{"d_mlp": 1536, "norm_eps": 1e-06, "tie_embeddings": true, "init_out_by_depth": true, "lr": 0.00477, "beta2": 0.99, "schedule": "wsd", "dataset": "wikipedia_en"}
Each number is 128 + 24 x the weight over its row's rms, rounded and kept within 0 to 255. Layers, rows and columns count from 0. The size above them is the row's rms in percent of the matrix's.

# layer 6 MLP up, 1536x384, rms 0.121, rows 310-345, columns 288-383
size [100 112 105  93 101  98 107  92 104  96 103 105 108 100 101  86 109  84 105  91  79 103 111  96 102 101 109 112 116  84 102 105 106 111 109 103]
[[118 160 162 148 103 117 119 130 146 123 125 127 119 171  80 113 155 130 136 120 137 161 126 150 164 119 150 140 196 161 132 139 122  98 118 112 164 109 125 136 140  66  82 170 179 125 164 142 168 107 128  79 104 146  94 128 139 147 151 107 177 167 169 131 134 155 125 109 139 141 117 137 112 113  98 114 107 143 104 107  69  93 133 131 153 145 144  83 142 168 111 156 162 163  98 117]
 [114 137 169 127 138 148 130 163  99 120 103 106 114 117 134 121 123 144 125  99 136 118 114  82 149 122 109  70 128  89 122 118 107 135 150 137 117 145 140 124 144 128 145 170  95 135 133 154 146 167  61 123 100 113 141 149 139 145 143 110  88 154 128 167 100  86 153 164 149 123 181 130 121 141 155 123 126 122 148 164 122  92  94 117 126 148 177 127 113 110 129 157 105 147 122 122]
 [184 113 125 121 101 159 125 107 121 103 122 139 132 152 111 142 171 144 142  98 106 119 102 133 122 153  89 143 115 110 134 125 141 161 115 162 116 118 133 120 115  80  91 144  80 169  95 160 107 138 157 126 140 138 133 149  85 102 109 105 142 116 125 149 143 174  85  94 123 111 129 139 130 146 163 173 124 129  99  87 141  86 136 114 170 144 171 146 181 131 150 114  96 127 107 145]
 [113 120 147  76 136 172 135 121 139 101 118 115 116 101 170 135 127 129  96  61 147 135 119 137 110  68 112 129  79 143 144 155 120 125 143 152 135  81  90 103 122 112 133 141 147 136 153 118 134 132 119 121  95 132  79 143 139 149 100 135 115 129 116 139 192 151 129  98 129 121 105 115 149 121 117 176 128 117 132 140 128 157 110 125 126 108 173 140 207 148 116 124 110 151  90 116]
 [122  85 110 107 120 112 133 138 131 143  95 136  90 109 120 127 106 127 121 159 130 122 168 133 114 119 156 149 125  90 155 119 129  91 130 115 103 129 117 111 155 108  97 169 141  88 123 128 107  84 125 126 130 165  89  97 106 165 123 146 133 170 121 100 122 168 134 169 101 133 126 150 122 182 183 154 126 100 158 140  97 106 121  75 159 152 146 128 121 121 154  77 113 131 119 159]
 [178 159 141 149 111 145 130 138 109 113  98 129 133  62 115 150 159 135 136 175 116 112 113 155 188 120 112  98 156 113  80 129 145 130 138 142 152 135 144 132 162 131 121 132 119 137 113 154 154  97 138 149 101 164 183 117 107 119  96 116 142 143 131 134 121 100 115 153 106 119 110 139 135 116 157 135 113 110 132 117 163 124 100 138 124 168  98 122 128  74  52 120 128 141 112 136]
 [142 105  78 109 146 134  90 153 108 124 108 138 113 169 104  92 125 124 122 169 117 156 108 143 128 164 123 106 134  64  99 122  88 182 154  94 140 155 114 131 147 132 101 139 113 119  92 138 154 100 120 105 171 149 123 118 100 152 163 110  90 131 145  89 153 118 138 155 107 139 124 130 148 118 110 165  92 115 145 124 105 126 144 123 144 152 144 154 128 101  94 146 142 113 115 163]
 [162 142 123 179  99 149 171 153 103 176  85 111 156 134 126 120 132 141 181 162  98 152 134 119 138 118 129  87 155 112 159 154 137 161 109 109  94 151 127 147 100  97 163 149 139 132  70 129 112 132 129 115 112 135 137 110 128 126 133 120 204  89 133 139 117  96 177 127 117 113 121  95 134 118 132 143 154 108 159 118 130 153 110  64 125 134 120 103 122 116 143 133 173 119 127 148]
 [ 93  67 154 105 145 105 149 108  83 183 106 121 128 142 108  85 137 112 141 142 160 129 129 130 125 150 167 161 141 156 134  97 152 141 120 121 156  75  91 164 124 122 118 122 143 118 193 139 132  85 144 141 107 126 108 123 156 139 122 121 144 121 139 127  88 160 143 154 109 133 142  96 100 138 158 131 134 112 128 120 112 135 121 144 164 107 144 106 113 105 120 167 126 171  84 138]
 [ 98  97  89 128 117 111 134 142 145 119 102  92 134  92 141  99 145 146 139 134 126 141 169 110  63 136 133  92 125 124 142 136  98  95 106 102 124 102 201 128 138 122  96 136 148  76 120 137 106 122 144 111 134 156 141 149 143 159  96 164 191 119 168 130 127  85 142 129 129 129 129  99 155 133 133 124 118 124 114 188 123 178 129 104 123 192 142 125 138 144 130 151 107 124  97 107]
 [127 151 149 128 116  93 178 146 154 125 127 139 127 131 115 124 160 151 137 100 153 128 130  76 136 154 103 132 101 139  96 105 128 121 109 109 111 124 125 127 142 154 133 157 124 141 146 153 140  99  57 148 120  94 111 134 110 117 158  96 119 133 149 165  96 104 156 107 158 113  97 142 115  84 129 119 130 143  75  97 111 118 122 149 122 149 126 154 102 137 156 135 138 111 121 131]
 [109 119 132 110 128 122 170 135 136 103 127 105 112  96 106 119 152 102 144 105 118 102 107 140 145 152 113 133 115 100 157 113 162 123 128 103 106 131 118 117  95 115  61 155  83 125 117 162  97 124 128 149 141 153 141 118 157 120 123  91 129 150 161 113 174 147 118 149 123 151 128 127 143 101 109 120 129 112 207 140 129 129 113 150 163 116 140 129 118 160 153 113 140 142 147  94]
 [162 157 143 114 103 133  99 130 125 124 159 114 118 134 112 159  95 129 111 138 110 121 134 103 101 143 158 121 105 160 146 147 140  98 107 135 134  71 162 108 106 173 168 119 132 127 119 101 133 135 123 124  99 114  92 139 142 152 161 176 106  73 162 160  93 123 112 115 140 160  96 115 155 134 104 126 110 117 120 156 121 135 119 130 135 140 145 128 108 155 109 176 111 140  96 113]
 [193  96 134 164  90 115 129 130 128 151 117 103 103 143 134  73 129 141  98 127 102 118 132 141 118 130  70 123 120 122 134  85 127  78 152 147 111 112 104 140 109 102 114 129  89 132 154 179  88 122 149  75  94 126 123 161 159 136 129 137 146 126 135 135 141 201 116 120 139 109 109 124 182 136  97 134 150 154 127 106 130 128 101 170  95 118 152 122 123 130 117 121 136 120 154 160]
 [117 139 124 129 119 139 145 154 145 133 144 121 105 142  91 121  76 131 137 137 154 137 126  97 118 112 141 133 118 192 132 122 116 145 121 143 155 124 106 130  82 122 116 120 129  92  97 117 146 159 124 106  86 151  96 150 142 187 115 130 135 130 143 102 112 117 109 142 142 113 100 114 146  94 160  71 113 140 112 157 106  96 133 101 150 118 145  84 138 168 140 123 175 198 159 143]
 [146 159 156 139 122 149 112  94 101 162 120 135 106 128 173 169  85 151  90  90 124 124 130 151 119 101 110  96  99 162 117 144 145 121 118 132 122 130 123 117 132 116 116 154 128 142 109 103 145 122 134 109 109 122 166 117 169 135 107 117  87 159 199 140 199 102 147 148 121 127 159  97 113 134 187 142 122 122  85 123 118  95 166 126  96 135 133 147 128 115 127 149 128 120 154  84]
 [150 147 144 118 128 104 150 137 115 127 104 152 110 140 110 156 146 108 123 125 102 136 149 123 174 149 123 126  72  99 113 162 150 160 105 131 133 107 127 112 117 115 124 181 143  98 138 105 156 121 156 111 140 150 157 116  71 169 130 136 120 113 142 143 129  98 126 119 143 120 139  88 123 129 160 120 115 135 145  95 113 138 143 106 153 136 160 130 179  80 145 150 111 128 139 165]
 [ 84 119 134 108 137 147  93 116 133 144 140 117  96 129 124  95 152 139 132 106 134 147 166  99 131 151 137 132 106 152 184 114 167 122 159 132 166 163 142 132 128 177 151  75 159  97 104 138 142 122 114 156  98 151 151 156 145  92 130 136 137 135 161 141 101 107 111 144 162 157 145 126 132 187 147  93 134 150 159 104 119 106 135 148 141 136 128 148 124 109  88 172 134 141 110 132]
 [ 97 136 126 121 126 190 116  96 102 140 115 123 113 131 114 108 145 120 146 124 136 112 171 101  65 131 141 103 154 148 147 145 153 132 105 155 177 127 110 128  92 140 141 112 106 102 106 178 130 136 101 157 164 161  72 116 142 132 115 110 125  96 165 139 149 143 133 113 104 116  44 137 119 123 120 155 110 113 131 121 107 143 119  95 156 128 131 188 118 165 119 176  80 131 106 131]
 [143 167 123  98 131 110 110 142 106 101  80 170 126 111 110 129  83 114 106 123 139 115 151 138 133 147 102 111 147  94 148 133 114 105 146 104 168 154 136 147 101 130 162 184 153 145 136 106  90 109  96 159 148 111 102 142 133 133 104 154 141 164 122 115 102 110 129 107 148 130 168  66 166 112 125 154 115  59 145 115  86 147 125 108 166 138 127 133 128 159 124 112 119 160 135  91]
 [145 128 156  94 127 129 145 103 121 144 142 160 130  85 129 134 107 165 152 153 161 103 148  83  92 127 144 151 113 164 145 113 115 115 130 153 147 173 144  94 103 176  83 155 116  95 105 132 139 124 118  95 108 166 133 122 198 105 126  99 148 174 144  78  97  99 139 164 121 152  97 157  90 137 142 133 151 119  86 146 116  96 101 131 132 135 142 103  79 146 115 132 113 169 146 151]
 [103 145 135 137 111 133  99 121 106 101 164 105 147 125 145 117 118 141 114 147 152 105 119  60 122 124 117 140 173 146 155 133 128 131  97 137 128  98  94 106 160  97  98 102 157 154  91 134 128 106 117 115 123 106 129 139 144 118 137 126 107 115 116 157 113 153 114 165 127 144 137  98 116 129 107 112 110 100 121  69 121 137 147 114 134 136 112  96 165 144  84 135 114 180 127 157]
 [142 129 175 112 138  83 155 174 179 136 177 108 149  93  99 102 149 143 102 117 130 136 130 154 151 132 120 157 158 137 137 130 126 111 118 135 147 133 142 149 171 126 119 144 151  85 129 100 179 128 130 152 158 160 142 177 121 130 146 153 133 123 117 136 128 111 123  91 123 120 149 137 103 117 168 135 154  92  96 167 147 120 106 127 131 129 128  96 116 122 146 164 128 142 156 144]
 [121 129 116 131 108 139 124  60 131 109 157 111  88 150 151 107 117 153 135 140 112 105 142 107 101  96 121 170 131  89 158  97 165 157 120  91 167 117 115 147 148 141 105  96 174 115 129 160 138  89 139 120 134 110 114 175 124 151 119 105 104 135 144 136 117 150  84 115  91 138 143  94 147 107  73 106 146  83  97 133  85 149 144 142 141 133 166 132 135 150 111 107 129 160 151  66]
 [ 89  97 126 152 125 116 127 105 140 111 101 125 105 122 103  81 120 143 119 128 101 152 106 158 137 110 111 158 132 130 120  94  90 165 105 112 131 127  91 103  85 156 144 102 124 143 138 162 101  95 102 166 152 153  95 138 109 118  97 129 152 107 105 143 118  94 109 114 108 124 156 107 141  96  61 133 152  98 120 129 123 110 158 117 129 163 142  87 118 108 100 141 125 132 116 154]
 [142 114 112 108 113  68 141 132 125 153 118 117 109 124 124 125  97 122 123 137 119  93 108  99  59 154  74 132  97 114 114 117 143  67 126  68 136 103 128 138 151  77 162 126 104 147 121 132 136 144 130 139  99  97  91 142 117 167 125 153 125 153  93 154 136 134 126 121 112 145 141 161  99 119 120 193 142 176 103 100 153 127 122 117 128 106 129 153 159 147 124 135 120 115 147 137]
 [101 141  99 108 116 167 101 122 128 165 118 118 145 156 137 108 153 144 155 128 102 122 108 132 129 136  85 112 104  86  68  91 147 142 122  99 137 113 143 107 156  81 171 148 133 131 133 167 140 125 149 159 130 131 139 121  96 132  93 116 129 118  98 106 131 117 158 169 119  85 123 122 171 142 106 150 127 131 121 130 126 151 104 116 119 108 136 114 201 110 111 134 122 111 130 125]
 [146 134 151 150  98 178 140 132  73 117 143 129  84 144 124 139 128 149 171 123 141  96 153 132 139 110 102 123 169 144  86 115 153 121 132 135 123 135 193 113  96 116 159 154 165 166 156 119 189 141 126 167 125 146 109 133 146 126 113 126 106 121 127 131 103 116 140 111 148 131 112 135 161 103 140 156 128 168 156 118 114 123 111  63 103 139 101 127 164 155 121 168  93 171  95 146]
 [140 109 146 118 123  95 114 105 130 126 137 107 100 107 140 137 119 106 135 127 122 118 110 129 119 102 152 144 166 167 105 149 101 120 143 197 123 159 113 125 119 102 116 115 113 136 113 119 146  92 185  86 125 150 103 169 139 132  95 181 191 131 127 124 156 139 144  90 116 152 121 136  79  98 128 179 127 160  96 133 104 133 135 150 171 122 110 109 111 101 167 158 155  99 118 129]
 [160 126 162 124 148 146 111 126 108 140  99 140 122 131 123 112 127 120  94 135 159 129 126 122 137 162  88 135 139 142 136 113 129 163 129 125 146 142 140 139 114 130  74 139 126 136 119 136 132 126  92  92 138 143 105 143 138  97 108 147 124  99 151  99 130 148 112 159 103 112 136 103 131 110 112 172 119 130  45 118 176 120 120 109 135 153 157 145 139 112 147 117 140 140 102 138]
 [ 56 138 129 134 140 125  85 133 128 147 123 114 112 170 125 156 158 112 159 117  97 138 139  97 147  91 114 121 148 126 124 132 144 139 109 190  91 143  90 131 134 137 121 166 100  92  98 152 110  97 112 167 138 134 147 138 113 140  86 106 174 134  91 100  81  68 154 130  98 144 132 163 175 133 126 134 146 108 112 124 149 147 120 156  95 150 149 146 145 145 133  95 162 141 115 123]
 [151 101 134 122 116 147 122 120  62 119 102 134 165 108 104 149  67 156 142 106 129 126 140 138 126 150 177 167 119 121 141 121 133 139 150 161  56 106 146 127  97 118 123 134 128 156  99  76 109 124  88 169 128 150 102 144 134 132 172 163 114 141 141 100 125 113 140 117 106  78 124 165 125 112  88 113 104 125 128 112 112  91 150 141 104 131 146 159 123 112 106 156  98 131  85 121]
 [130 158 101  92 116 125  80 116  88 130 117 177 135 114 134 104  89 149 118 112 146 150 128 149 107 103 139 125 105 131 134 105 133 129 136 150 137 168 178 113 137 134 128 114  84 119 162 154 150 100 133 155 124 141 107 180 103 105 123  74 147 105 133  86 160 107 105 110  97 129 117 157 114 114 140 125 137 143 159 137 119 109  95 150  76 110 155 119  80 136 131 159 134 143 135 164]
 [160 125 162 131 147 153 104 142 137 128 105 127 117 110 142 107 120 142  79 103  86 140 127 134 137 108 127 120 142 139 136  87 149 136 101 133  98 110  82  96 122 144  85 101 130 115 121 108  99 163 121 120 116 128 139  90 125 156 129 160 116 171 133 118  97 136 111 157 130 152 143 117 181 106 141 133 126 146 105 139 145 106 123 104 121 118 117  83 122 104 158 156 171 173 110 177]
 [158 152 123 115 123 116 131 125 113  80 144 159 132 121 132 123  98  93 105 138 132 108  98 168 137 142 104 128 139 153 116  83 143 144 158 141 117 123 190 143 127 148 124 111 133 167 120 139 117 124 119 116 105  86 127 142 134 133 100 106 126 181 127  99 127 116 156  86 157 133 126 121 175 121 153 125 136 168  91 190 164 156 133 170 114 112 140 103 153 139 104 156 126 135 119 126]
 [ 97  96 107  72 125 117 138 120 108 112 168 121 157  99 146 123 149 163 118 149 138 107 115 102 128  89 140 139 130  89 120 119 103 145 104 135 134 112 182 102 123 154 119 166 103 166 111 147 130 112 152 111 116 185 157 124 127 157 137 134 116 140 154 132 167 127 134 134 111 106 101  98 119 140  98 105 104 115 128 131 107  84 117 116 126 105 159  89 110 166 102 142 112 103 118 152]]
# layer 6 MLP down (transposed), 1536x384, rms 0.106, rows 310-345, columns 288-383
size [102 119 113  79  88  82 103  98  90  84  99 106 105  93 107  86 116  84 111  91  75  95 121  87 102  83 102 102 114  68 106 115 113 114 100 103]
[[135 114  85 131 160 159 123  92 135 158 142 107 147 104 125 107 105 100 177 123 118 145 120 119 155 104 153 143 143 114 166 128 165 134 163 133 131 155 140 122 149 145 125 147 115 143 169 129 123 153 139 149  94 102 126 177 128 123 135  81 138  97 125 154 139 106 137 125 157 122 147 161 139 105 136 137 130 136  97 185 173  98 123 126 123 123  82 137  73 128 164 140 116 140 130 131]
 [128 134 124 146 134 135 153 102 168  93 137 159 133 115 131 162 114 130 120 136 175 127 167 128 124 145 142 193 142  85 101 140 135 133  93 134 130 122 106  83 132 108 101 113 149 150 107 104 143 115 104 153 120 109 111 151  78 125 144 141 129 118 149 132  97 136 133 130 146 152 157 148 125 117 128  90  81  88 166 128 143  98 180 133 139 158 199 114 110 136 135 160 111 138 110 174]
 [158 126 147 139 142 146 124 156 140 128 123 100 185 132  98 123 183 153 159  77  91  56 167 135 118 134 141 146  89 133 148 159 147 156  91 131 157 186 126  88  74 122 133 162 106 140 135 162 140 117 177 151 102 107  83 102 132 102 118 155 160 109 145 142 131 135 117 143 115  94 145 159 137 131 156 122 140 119 123  86 123 129 175 119 171 170 170 139 123 163 153 146 124 126  92  98]
 [135 136 143 155 166 141 140 129 191 127 151 123  97 140  99 135 142 157 130 163 112 153 105 113 128 108  90 123 150 128 137 156  96 163 107 112 120 137 192  77 158 105  80 131 106 114 164 135 104 108 195 124 126 101 130 143 112 133 140  96 152 101 161 146 121 112 104 116 133 135 180 147 148 118 139 137 138 136 130 142  99 138 141 142 127 142 132 113  84 132 130 133 128 135 112 160]
 [131 126 117 164 112 165 119 171 156  80 117 150  88 124 116 158  99 125 145 146 129 164 142 136 156 132 103 108 130 117 121 117 110 105 125 130 144 129 149 178 132 176 156 168 149 108  99 119 149 198 108 128 136 123 172 111 108 176 108 116 108 132 127 115 127 122 156 172 124 138 142 144 132 178 122 107  96 120 157 161  92 126 126 118 130 108 143 113 158 140 108 123  76 142 124 131]
 [137 141 109 117 153 159 163 173 168 121  93 130 168 135 123 122 156 106  98 109 149  76 108 148 120 119 143  76 160 101 117 123 117 141 129 138 117 121 146 130 142 122 150 135 132 150 185 101 128 134  93 107  94 149 132 148  99 114 153 147 138 117 129 147 160 150 127 100 156 125 104 114 151 123 125 130 154 173 140 113 134 137 188 127  93 139 118 122 166 123 148  75 120 131 109 168]
 [159 119 155 129 151 167 101 119 119 147 109 115 136 139 116 108 168 148 142 155 149 133 149  98 118 152 115 101 177 136 123 110 104 134 138 109 133  82 170 135 136 150 173 101 127 161  83 125 112 179 126 122  92  97 110 108 127 121 146 171 159 118 100 121 105 147 131 161 153 142 146 171 170  86 142 166 124 137 110 116  83 141 107 138 163 133 150 114 112 138 142  97 146 125 131 129]
 [121 125 135 115 127 147 134 107 150 102 137 137 111 129 130 151 108 146 153 113 117 110 117 143 130 109 155 111 137 127 143 175  91 145 130 160 156 147 136  99  84 153 114 127 148 150 123 142 119  92 134 100 118 118 163 156 157 140 162 164  98 121 160 110 132 110  79 135  95 121 134 148 172 112 122  94 128 117 155 146 127 126 171 174 135  99 109 120  86 130 148 124 113 168 149 137]
 [123 139 169 118 109 127 125  82 155 120 126 102 121 132 148 178 141   2 144 150 100 164 148 114 144 154 133 100 148 128 126 144 141 128 104 148 131 162 115 113 166  94 113 125 129 103 139 132 155 140 140 132 151 151 128 128 113 123 128 107 126 146 153 132 126 111 133 123 163 102 121 144  99 153 135 119 157 130  97 108  96 111 101 163  92 163 159 105 118 155 143 112 133 104 124 152]
 [102 121 122 131 113 163 141 176 153 145 162 111 144 109  96 116  83 184  91 168 156  95 113 165 124 137 100 151 133 131 125 127 135 120 124  87 126 127 146 148 132 133  96 149 149 114 155 105 118 141 137 112  76 116 151 113 161 121 132 115 122 148 179 154 167 114 145 155 129 165 102 166 107 160 100 172 114 102 113 102 102  81 106 178 101 119 159 156 162 106 123  95 110 115 174  92]
 [167 136 150 154 136 167 111 118 148 108 136  91 139 176 106 145 144 129 139 133 145 111 161 119  99 104 173  86 127 118 160 101 139 152 125 139 126 108 126 157 128 137 129 115 169 185 111  46 139 103 149 107 108 115  81 105 169 148 129 144 149 120 133 164 140 157 101 141 123 141 122 139 130 159 160 144 141 115 129 165  95 137 107 147  77 147 159  89 166 117 156 122 101 114 136 155]
 [116 157 130 129 142 144 113 142 119 107 132 111 137  87 103 140 136  95 122 123 139 117 113 157 102 135 125 130 110 105 161 129 121 162 151 143 125 150 124  92 143 107 121 111 161 148 135 123 158 125  95 146 162 135 160 126 134 131 131 151 101 129 104 164 130 136 153 170  92 173 143 129 147 150 102  91 144 135 166 136 158 131 120 144 140 165 126 137 104 135 123  96 167  95 128 128]
 [128 130 144 161 152  93  92 139 132 156 112 157 112 136 124 127 113 135 113 120 162 166 115 119 131 155 136  61 152 160 110 117 117 129 139 125 110 118 138 171  88 124 117 138 146 142 156 129 133 140 113 153 147 143  84  64 144 158 121 137 154 149  95 113 106 148 131 155  89 112 151 124 156 153 117 118 119 120 151 129 193  90 138 137 133 104 134 140 120 125 136 134  78 126  84  91]
 [144 107  85 101 126 127 167 112 117 107 140 119 126 103 149 142 133 117 128  68 161 121 127 185 133 136 122 121 125 141 130 144 102 132 115  87 122 149 131  79 129 156  89 119 153 157 114 150 109 127  93 106 115 123 135 155 138 129 136 122 160 124 127 147  96 155 105 112 119 127 153 138 145 130  94 113 121 107 142 149 144 101 119 156  93 180  73 128 109 118 141 118 102 155 136 179]
 [150 121 140  91 124 121 142 113 152 108 121 154  87 143 117 160 123 152 130 134 136 208 146 123 111 171 128 200 140 114 119 133  59 170 124 128 170 120 105 143  70 116 129 138 173 133  90 138 132  95 145 139 163  91 165 122 124 113 134 130 117 143 112 121 138 141 162 154 113 153 136  86 137 134 109 142 112 135 146  95  60  79 121 147 136  78 120 116 172 127 137 139  99 161 122 129]
 [165 120 120 101 167 130 113 151 137  86 129  82 131 137  98 114 127  62 194 168 136  78 117 131 115 148 127 162 139 116 150 129  98 124  76 114 145 102 166 149 137 110 137  93  83 111  98 166 121 124 118 136 132 105 105 115 116 104  88 123 163 128 114 128 114 114 100 102  86 150  97 149 115 163 111 143 112 172 117 105 159 148 110 148 127 138  97 120 148 125 142 117  92 134 111 111]
 [105 114 144 171 145 160 168 118 128 107 149 127 135 132 108 144 172 114 100 167 134 174 128 117 137 147 145 115 106  97 135 101  99 165 147 111 123 108 150 171 132 119 178 131  92  81 154  99 111  91 138 131 104 142  80 100 134 104 125 125 109 106 129 118 115  95 160 131 155 160 134 130 124 139  98 108 131 104 151 111 135 128 152 133 154 147 126 183 141 123 169 128 116 137 160 144]
 [ 99  76 151 112 123 136 175  80 133 114 106 132 123 108 158 153 129 114 132 157 144 146 173 131 148 123 131 102  66 118 112 135 106 142 114 146 125 147 111 152 116 131 168 162  85 146  51 119 123 135 142 165 123 120 128 133 145 131  95 112 135 146 115 122  87 142 139 167 120 114 125 140 103 114 142 131 135 123 151 161 143  95 116  75 132 198 122 133 117 155 127 132 104 164 114  98]
 [123 134 136 125 146 140 138 108 124 132  81 136 144 136  99 125 113 126 124 121 126 145 136 128 107  97 172 115 104 137 123 151  85 150 121 119 171 124 126 161 117 141 118 120 103  98 136 135 153 148  97 142 139 105 115 129 115 155 124 144 134 100 176 158 153 127 140 106 108 126  59 139 163 114 154  92 131  90 145 183 129 114 142 104 125 109 153 127 103 144 134 140 128 151 118 125]
 [161 101 130 102 130 154 167 141 146 102  99 138 132 104 115 160  97 118  96  99 118 119 146 101  94 122 132 147 166 142 156 118 153  93 128 110 139 117 128 118  93 144 107 106 130 136 133  70 116 177 168 144 129 104 132 142 130 142 169 157 125 113 129 144 136 140 108 102 128 124  95 135 139  88  74 125  85 160 139 155  95 117 158 103 127 141 125 155 153  87 125 131 147 127 111 110]
 [166 113 102  99 163 151 152 143 164 147  97  79 122 140 118 125 145 122 134 112  99 173 147 161 142 155 128 134 175 121 120 177 137 124 138 119 119 127 112 158 128 120 108 105 120 123 146 157 154 108 107 127 128 134 132 132 152 127 145 142 119 103 137 135 131 152 112 134 108 138 103 125 112 152 121  92  88 147 129 128  98 122 142 123  98 138 147 160 132 139 102 139 137 129 110 146]
 [152 133 145 154 156 127 137 106 125 118 125 117 130 114 143 145 121 109 174  78 102  51  95 204 137 134 106 126 130  94 121 154 115 164  44 116  97 143 125 150 172 128 151 135 153 165 122 117 143 181 145 125 150 113 157 129 124 143 165 100 145  77 174  84 144 116 142  84 143 146 127 147 145 134 142  97 145 158 134 118 127 144 112 141 150 128  87  92 117  95 133 112 175 135 143 164]
 [130 160 145 135 114 126 129  87 145 113 171 125 141 131 141 106  64 127  86 118 142 142 163 149 150  89 107 128 116 110 137 112 155 137 120 107 122 119 127 148 102 178 126 127 115 119 115 174 124 177 122 112 131 128 183 136  96  98 119 117 143 146 158 129 116 137 122 121 158 166 172 152 143 122 151 118  97 136 102 177 110  97  94 107 121 158 112 126 149 132 120 166 120 136 131 122]
 [145 140 144 133 144  98 117 122 152 146 113 141 162 120 143 182 141  89 164 101 129 105 128 140 139 149 111 145 136 114 135  94 113 103  96 133 128 109 118 151 129 131 112 122 103  90 127 135  92 136 103 157 180 151 136 108  94 181 170  92 132 127  50 173  95 145 155 102 112 157  87 208 146 158 145 140 159 138 140 131 121  77 140 165  86 126 123 145 159 104 138 136  96 173 110 115]
 [113 132 127  94 107  72 134 123 120 113 128 119 162 126 135 129 173 108 126 168 121 127 129 135  83 122 133 121 163 195 121 126 139 120 142 109 105 120 135 164 124 108 142 115 116  63 156 109 110 115 136 132 125 127 126 170 164 139 160 142 138 145 110 155  90  99 132 152 176 112 125  66 151 145 114 127 116 165 108 118 119 138 124 117  95 149 129 128 134 103 154 125  95 141  87 135]
 [130 104 127 120  95  97 106 110 135 138 137 147 161  94 160 148 121 179 107 141 143 164 166 122 102 141  91 136 103  97 142 129 127 117 146 142 135  96  87 125 138  81  97 148 126 104 144 178 172 147  80 131 165 114 171  92 126 154 199 137 152 100 126 107 117 122 157 124 119 100 111 164 132 127 100 104 100 136 115 183 154 104 152 173 117 141 174 105 132  97 105 115 101 105 170 116]
 [154 128 130 104 150 108  99 155 145 135 135  95 163 159 132 185 171  78  96 119 130  70 112 114 115 154 116 128 137 135 129 109 143 122  54 157 123  88 126 170 128 139 120 100  78 138 121 116 139 142 111  72 166 154 108 114 127 112 137  98  92  96 172 111  87 124 129 101 131  94 112 140 164 127  67 129 125 137 120 119 131  95 130 161 129 143 147 127 119 162 155 166  65 120 154 137]
 [110 141 117  99 122 138 118 147 176 102 107 107 114 129 120 148 131 164 159 123 123 201 164  70 108 137 169 111  68 116 148 140  98 160 136 145 111 121  99 135 106 112 147 117  83 118 128 125  76 112 116  89 130 130 130 128 138 110 137 145 135 161 108 118 109  95 134 175 107 142 181 101 129 145  86  77 153 136 149 107 145 122 180 155 128 155 151 141 150 128 159 130  90 112 143 166]
 [150 154 155 155 146 133 134  62 150 151 125 157 123 121 165 116 103 122 116 116 123 217 113 105  97 165 143 149 134 135 154 131 103 116 125 152  83 164 111 134 139 153 141 113  91 168 130  93 146 125 128 112 157  94 125 162  75 136 159 120 140  66 151 132 137 153 167 160 137 118 131  72 147 125 176 139 110 134 132 131 129 137 129 134 147 154 137 141  91  91 117 107 146 185 101 109]
 [108 156 161 120 102 121 140 151 130 154 140 109 115 124 129 131 122 168 142 125 117 223 154 130 162 119 142  86 188 108 135 143 113 132  57 120 147 156 149 147 142 137 108 110  92 161 144 111 110 178 129  97 167 174 174 125 122 147 131 149 139 107 154 161 121 129 129 146 154 128 147 148 133 143  79 156 126 141 155 109 120 129 144  80 133  97 139 143 115 140 144 121  93 123 153 128]
 [147 104 148 123 104 149 109  96 134 119 133  99 142 136 115 140 106 149 128 158 107 180 147 136 147 125  96 121 120 171 141 116 159 119 181  85 107 184 104 148 123 131 177 115 120  96 146 104 155 128 129  85 132  83 106 118 104 128 115 152  99 123 138 105 115 124 116  85 120 120 125 125 124 102 180 136 152 154 103 135 134 105 141 130 112 113 163  70 127 157 144 113 138 129 111 154]
 [139  78 139 145  90 107  90 143 107 139 112 149 174  87 132 125 131 123 159 149  93 134 139 174 140 131 158 118 157 112 148 121  81 133 166 130  68 139 142  65 130 162 110 107 118 140 175 106  85 139 150 149 122 149 124 185 155 113 136  84  91 112 135  70 156 112 124 123 143 135 118 149 141 120  97 100  63 110 120 144 115 113 137 153 140 129 126 182 134 138  86 146  99 106 118 178]
 [106 121 165 148 106 113 151 150 140 139  99 154 141 148 115 102  86 125 142 130 147 144 178 113 118 127 153 146 136 151 127 116 152 118 141 110 158 160 165  97 102 167 127  79 113 214 118 145 145 101 140 166 136 125 126 138 119 115 131  80 138 128 182 101 148 129 141  86 135 149 139 126 131 146  94 143 110 136 149 142 102 127  96 109 127 110  95 180 151 147 120 150 113 101 149 111]
 [125 128  76 115 156 141 129  41 125 159 164 120 110 139 134 113 109 103 127 122 122 154 138 158 133 137 157  95 112 125 107  86  69 126 122 115 110  97 129  78  97 124 131 111 106 117 190 141 129  87 117 133  97 129 130 126 153 108 111 142 147 164 152 139 102  97 141 138 135 109 131 143 136 122 144 150 106 141 139 134 131 140 116  83 147  89 109 120  97 103 163 142 140 121 146 130]
 [122 153 141 148 134 118  82 111 142 130 144 200  79 161 140 130 125 146  63  82 143 103 121  96 101 112 115 121 124 106 122 107 114 112  84  93  71 119 145 182 134 106 148 132  96 130 125  81 202  82 131 156 163 127 124 120 142 126 122 113  96 100 125 100 108 107 162 164 143  91 124 123 140 116 123 144 111 122  88 156  98 142 130 119 147 132 137 119 132 118 134 129 141 156 131 132]
 [151  94 118 148 141  83 198 161 100 127 152 138 122 100 147 168 158 140 109 112 114 164 104 137 172 112 151 119 108 145 115 117  97 132 128 127 136  82 142 134 115 127 146 151  92 151 140  89 100 139 108  82 115 150 134 141 167 105 137 136 106 102  98 149  99 143 127 139 133 107 105 120 135 172 111  88 132  97  83 123  95 127 135 157 161 111 123 112 119  87 114 154 133 137 146 150]]